From a checkpoint of a small transformer trained on Wikipedia.
Size: 24 layers, width 256, 2 heads of 128, MLP 1280 tanh GELU, vocabulary 4096, 23.4M parameters.
Each number is 128 + 24 x the weight over its row's rms, rounded and kept within 0 to 255. Layers, rows and columns count from 0. Numbers have three digits each. The size before them is the row's rms in percent of the matrix's.

# up: layer 14 MLP up, 1280x256, rms 0.222, rows 724-770, columns 64-127
# down: layer 14 MLP down (transposed), 1280x256, rms 0.224, rows 724-769, columns 64-127
up724 100:123135121159122146123137117156119139116139133157145153162083150120117146159132156114108125099138123151156124096104145122140100086135149098099171114121117111168142086136126101118149102103131135
down724 101:114122116098079130125138089161107155151105162105135100123120119154144096159108108115145126140117102131067136088131129122092103110142140115115120080148114165129115131126138155112133113131116120
up725 108:133163120106112107123138168185146111100122147186142143082126116140130108128134120069126147153143164126167094088139115139083105122128135092118149045130170159103129147133140101110118156153153109
down725 113:162127134128142144072133136132141113074125134103120143141174103174165156144172117098161075114120149157137127121152107143096114154139152125118130119182142143162126120132129130133155154134129148
up726 107:152110129105080100128127131143130158159136111122101146139097111158149133136095131141125079110140133141153126148144121152128100136128157146119117112132156103151125152089160135148122078150126136
down726 109:120157162123147133200132139115115129135107132119120152144146115168114148105087146155122161126143109117145142108139136140084123135119126117148104121131166154121108123117109130123132117163102136
up727 097:135142133131114147138100109141118126139144124148178133124090127155132125107140128129126150109174158138169095132129100124127140139144147089173129118100103134102110133114106146118115082144118107
down727 095:104144141116102102157094087171148143134135178135111110103120141178169137133142122146125144100123152170097132128126113140161152172113110125131153106160149135125121140130120112122111159105096100
up728 096:088130135135107085126092124153174134135132134155081161147140115114137162120113124130136159080142152166153120152149134164114091190156168102128098116113135118090135101166151129115161132154133117
down728 103:106104146134129165135198168106119166107163133108119147096110140111165117109148114129122106148162123105118134150133103108117131122164118139104129112142131128118124156158107151118094145090125127
up729 086:181142119182120154099080116124140121133163121097136136149156118164149126115105055094132155136156116123106141068188149150107104114086127100096125069125086141153108113142125147083059155122150099
down729 083:114088132138136126124160115124114120161130121145102123107111122100083126108138184139088132151168117179135167155115128100166149163164119132116159138118116112103169143102123127163141146135117101
up730 097:097127164120150111126137098134109116107115111138159116088139122139122089154157090116209126109115131117113104138149130133140114100170133099109078155125127108162139095074127135106086104120054102
down730 098:163088160150139109154129111122165115133122102183199136124155149108089130139114061111141143146159116116117142133136126121122142165146103113153143117118114073121132151144116136127145146135132174
up731 107:139124163147140088142115072118158121125088111137163134111146122147119148123111126169120148100117113104144123110110136131159105142117140090128144153106117133157167137148147113132109141156133146
down731 104:098116092144071110103122139126118119096149094115076161154155089116138103132124149090113105162096083153144138109138070135175095101129140133149104121127103111095096133097122089115165172114130086
up732 104:161118147097158141142125107098107122142127096147121124127168118134129153106169128158140178125117121119142136149141102117190111121135077137083142157120136124179128096117158098120100153117150127
down732 103:126132106102112100125138105116136121115145101158133168115106137089131096128153128082156135147134164151191127109106140126152138147152127069114095128127070100066125113124088092134139135090158138
up733 097:114109152114126141118155129159091119119109100142139091135099132114114163168063101094124126158147143127169137158121095149095147155132163124172147107163149151107137127134137096118088127140109111
down733 094:174066096134115103160116160108119103143140137129121147127190140114111113121119134157174172118151153144128143119132141094149117123133098137123137086130136149136104133130130151123133089112130148
up734 102:098087091137150121092139153086089143145119117142131123106126124113126126126149128131128136142155098111125112134109144144187087075142133162134176103115153163134102099107114134113128133113135120
down734 113:089123140118103144130152139122169156153128131149082142134145124071124149161122155166110113101172130100135160146104146125171175120138080138130155105084152132101122124133115104121151094112113105
up735 102:119085130131136144148129125117147155136109117141114169125126068124122125186139109058169140149133105153103123160149095094179070092147148090154179127144126131090103130147073156135097113119115096
down735 106:145086142126148137152094162133158117146123102123106113101119157125165127128148072143139167142114158142114117106126117135143136087117087120084086127098076105147148118133115114171100106111157140
up736 109:125091182146117138113151165112105161146106181066143135122145126125187129117107115137183111120122155145156099122154136161100128142103161110121127129106103096084090163157145112162102129129138127
down736 111:140136115147152159157075154117105115133142126124146127127138122151084135117125139140136087146181147132119095105127139108121153101128126095143134126122118144115107097140109129121076090130130154
up737 104:125092140134120107109133173175112132117153172089142088109134157085143109160097135074138139131131122116131124156107144128090115087135099122141133135104132160133122125141154137157149125100121176
down737 097:111136167091120124171096148129105173136128098160093089142104162141068132148152166158113098115133093065138112104139131138140118128130155117117147139171112119119063096128182117164109128148134127
up738 109:108135106097148099143161085073111127105084165122094161125152142144144106103115145166156124122130138133137142128157120071131133124180127123148187157141143153116137119096138147165094117111111097
down738 104:158062167075146129140151135154112168111074104122132098131132095120142194127128159096132167134129144087131109161184175132084157124108133123158178114103168126168105136092127121121101121120132123
up739 102:155155168135166060125100132149095163125069112114119092141141155125092135142128157084119131110134110138078148142130106153125074086139111118112168128146138125126108147138135136113111101133144119
down739 095:128164129112105112111099134153094188138111121164113119161146114118141093100098154124152109118146104146151121080102145105165113095149135100139172085119120131146152120101095137147129152140150133
up740 090:123133153181085147117106201113112128125126118147106148182094120110146133132130106120112124123096108179111106127122128090118152101144164136134121110118155107129152111143151146098130084142118122
down740 092:180117123071141138101114101124147164138153151111147151165070143162159122129102110137116122130165117105156098108171123156160083163132091086141110103133133117113151120054127143169175146127135107
up741 100:141135112145102180130129180106139133128051116091093130118166179146152112156164134147158151098112139126100145090135132107154114142144108158055144100130125130135133171132070127133138116114145152
down741 097:111136132113142121173113131119119125091130133063088116121105113141169161145130135136120141123110112138142134131071139134166124111094156191117160120110101151123182133126118130162129121111127113
up742 099:102129143166158123076153103136102167164109111100115111121118175134161100115113119113133129146127149146101139117116134110158137137140115129144153150136144125157126133105155131165137128173125150
down742 101:153129153119122107114098108116147088195115114145122141143163117097114126118126152108173094133132112123137125106130137083150129137158096099136123144147116099095135099124150087151124138120132117
up743 101:131168138150133179139087153116128147120128082121127114131153102129141118130131089165157131155178164123164142136142165138106117119127159163111132048140157138103123128128103122111113083097156127
down743 106:095083108166130173154137125150146100141138116072129117148154145126107132132148136169119038124136105144140119082131140082127145158120104137108129152151161134161125117111123091124133131142101137
up744 098:191156139151107132114117091133138130154186126141158136105158129142137107114125135130095110124093132147107124086115138092104139168151150103096128122120140135103123122119158134120133154112135137
down744 095:140106134077172073111167144130116106101122183128106154102133133162138147155125132145126108117156130095167144112158121126141133141154126140125142109132118094132117126160135113129151148140148137
up745 095:156148115119081111134158099129166178086126133126112108156114095120137152119145114154169139127115121092084123125101115129159066127122098119119150099175090122167110119127175145140106134116121117
down745 097:102125173111173133124095157123125139137148132147163110153115062099111094124119125126126174117111151143141122133137097129158135105133090088136130137181140166115191128086114149145131114151105121
up746 101:156129121172083083110117146107171120135064115100120113113151117174170129128178144100104154120121121146126143124143148122117116135128119153133115145111133081142143084111162132161126105089119142
down746 106:158144099160158178104104146100184168123140135135131152119113114151143141153108121119149153119159111161146114106143132124104164100121129134126141141128116092125106116095118125120135114140130138
up747 106:146169180139113153114119098136116150112187141153112120139186148070178120143118129135062124137128116160132125111149149126110136128122149139152097136085162118118114123129153140126103123122141069
down747 114:143154105138144084123097138131096132083147109114118115121183117072108141123131150167102140094167108127121132090115156098139091102136142148133101157134101129127111156093189180131153139133141105
up748 100:134139170139147102133107129139169089131182114180136167118109109092110136147132111118142148173100133116166148100145086130124100095082145136101129173126126135101099115156118142116127144141126141
down748 102:100199150180137163125091118113134143157156090083095144144148150141112139125140143142113120135098104129120119102106137082121150136109112127085116126142108097087121079169104114142194173131166137
up749 108:123098167139150110117097099122140173129129161114123125115110088104119076127162146130118139105125141152101172135163130136128099113131128134096125114136107133169135117107139120112159138125117155
down749 107:137143142106066077127133161112118152091133151118130112157138157139168117089158160134134090138124143154149132073122141157096097129150139112131129105150120140128109135119173126092158121134161091
up750 103:112157112130107083178160139126087092149089167131088075165112153109142111158095118098121134112128147095116143161136134098147133154140140160087139131152116128114123151144080125130122151095117171
down750 101:117162158084146096147133136165116132107131122125121152111154126096166121130101143134130129156119127129141132129088136123119111091113131047143144161099129128145102117074135134108120114113116149
up751 102:129120112081093111164146162147093126123112122165103083135140136129131126074101155113107134120118158097140098177183109123196112166157170109143117153125113119121114162088111166150130170122137107
down751 106:114154136087164121108143087150152097118147093132132120144118154176128130126101131134103112148115142118104126136186124133135098133120128103064133085110111170146097135080103149100104109149118094
up752 100:107109133128169079092123146103136140116160128119163117119133123118132148179162107165102124164178134104133070118121176136090110123146122141131131124097160100125118112130105134128120120173137132
down752 112:166127142166177142148087132126114164141129165129127102117131144097100089146082130126152173128129159130112101112109148098143134166115120104122150123111165107133123079110120119102124148122141157
up753 108:137127150105115130132099141131089137143130098122134141134109136201132150144138131096087167143150120081123087137122107143145115169116083116132116125166110141142114148109180152139125090126156149
down753 097:107144151095143126103145120153140141097163160099128127117136110090118176161123158115117153121165163125144160142184131148133154105135106131137065127091151114145086114102136143108159120121089128
up754 097:160158170084116151165122149115147175139135080117132111127173115154144125152127133158047104130162125114148130122111123132136070126131127094172140141125106142127141138119129105130115138125149083
down754 098:105177099140132105122152127168091093134122104095109144158149101102106163107130105093101117119134091099126180128108124131163126147130187124136146132129163145155107103133127137152117116113147166
up755 100:093143129081113139130166152141105116130161111127119146137118105128148137149086095095134089169106148113123120147156073124119155134161123103108139124086144102114127151106133145127142057153122177
down755 099:093124097113108118115133129132129123174064155103146112114125113118134144120155097142138088124179130110108116108137141132102105091125098152130102133122123119159111129112119124118108137153140130
up756 108:149120141158121199123132145152122110155127142170145129111169159166120118161159171167108148130119104148070135170052109130117103161091147144109110139120158127101135111135135111057168142148113119
down756 106:112110109139071127132142146121135138126106141095124121104131141171131122148133198101120125133132141146157103163073133089102128130118126136108111145081136115156092113107109054148142124183143116
up757 084:125124122093125125145128131116132131145140097117111160149100088154095115137146136096155117087126163158091135119117174137133149177147110124169105153134064138146164103132102105094126111137099124
down757 071:146122124147153160108129104130107127173130170116126081122125168153138186127146117135137142140124128115136144131141143175147111149088135077115161153128188110110108131156158149139130136165080142
up758 101:129102105168152122157121132190126149111097107183121119130096088145120149128092160096061123110138147127168136117079079125151146135081112128128185152134122114108168127172114145156107099142091078
down758 107:151137175166124167146108125102122096163106113155146127126168118120118110137135130170131103132138087064177159110104118129149156110130129118122108112137087162132140145151115149121113107128156109
up759 105:112158154182148105114154143156132128128130085151101111160149119128148171076178096168104115133115081088140143157153095136126110121125136144152113117135123165133138120137156156118128085130132060
down759 119:132149147097141168154120129142144125160115110140109086110136136135137190128121136126126134102118150103144141116176156128143158182108133137133117154139122114153167119130076125133121135135146108
up760 100:090120141086145155132116150125124137138123150136117133098147133092153118110154114103108125096112196141102141120123153103112120124130133095133146143134107146133087146145176145123153137157127120
down760 108:115145138132135110130177108135114118123117079142121178161100097166139148137114104117101138137148158112106125169078119095123157145069100073163132144111120163139145134112130137139147149112143144
up761 109:113123146164127136129114135133148119147137148152137122125147118135124105153131163106179118116099130117140103164092088111129171138118131168134140117094115121089135107131147157174178147129135090
down761 101:145153133123127139154147119115106116093163071149138130144135114143096119136144116115079107163148159139115065140112160114171109136127111160154151139150127158109132081150088075140115088142142158
up762 104:190142111128131104137117121128124169127122131136172087103117141143123071092106144142119119143121152104136152155149157101122095122128130147128130169080182140154091091135103142126165130126101119
down762 098:130143159135134130129100167130137122116096087144157135145124147146158118131145128112102196130104109127143109118122149128106090137112132116142104128122133180055124132092165094113137132083164092
up763 100:139164114101144105143138170121115125114139150113135142085112106141095136119148115137117171124120154137104088145108101106159127164123152134143097164129145131168158152102147152099134125110134109
down763 099:106118170113146124084141129175114181133076147167142119143109105140142134116097142146126137148118127186108167148125125107105114137102152117114140126137128133109159125105116096128115149128091144
up764 097:132103122119149171160115092151173132095121120115198095144102105104172145128151127120076161117118139125101138185088137122131101138097159097156176106101169134103114132128120107107117155135126139
down764 098:109136140093122092099111119132119138154107114104117116096152126094117100138095074128131098110126111173140138134142118161130090138109133108130151143152169129168136097109108105151184104152135120
up765 102:123089142124148160109151169123096093135151115122147151131150130127072102131144143135137114100157180145104123102132106117121141171110135099123136142163170139105142112141145134118115108120129150
down765 102:175096102122119129138091146170089098136157120143128126114084150129145099118070081100122153188124140133145097156145168123152114128057119127152101107090102104093155153119108103082167145132116151
up766 110:119107128152108129112124122148152108103125116177140092157157146117114126122093148031174124116124150141150078114139125126102131130125146173177143135140112175103110151082118144159145121121107126
down766 102:119153140108119124152097116161120116138124109112115122145137149117121119110152141140081137128107157128124121103115150117130099098129148089154104112152138153124139130132115163123131087095098132
up767 103:129128135076126100133137156105147101122103168142126109166158097133123081126095138094132142156145085128147132155158142086083140143138162132138130156130186115128086128132138079144158146126116125
down767 106:174153100151165111115089134102109109125144117161149087125140109130147097085159121157112136099137165114100119133176140178126094110119132093150175095152081108101109140137126116096096124115148144
up768 102:103088140125133114134132080160139098151138118139139132140121164126185153158151110133133158118127136134134119147162147116119127139122105143132120116126114135137136149122172093161074091164141152
down768 109:129182142119154143123129163105115117085086113134134121128128106116095122135110132094157167119130138129131119102104136074167130133103113092129139121129131136120159121129081125108119119102128155
up769 103:122176126091124135091121120113129119120137165159109173112124141102120119126135110160099134120084130089122111129158106135131157126128165129137111119139184105095127109136156180139113133128136139
down769 106:129148116105114148133108137162114126098121163117135122091122133093088174173128121125163090186111142100136135100120130110098110124101149120084119108139148131133095145138112092142149137138138107
up770 105:138145160102182111143125102138112104118050139157110118125090149175128161181106143127102167160096119129120127135130115137117127134119133103148127131132181130122157149153140123129112101118111123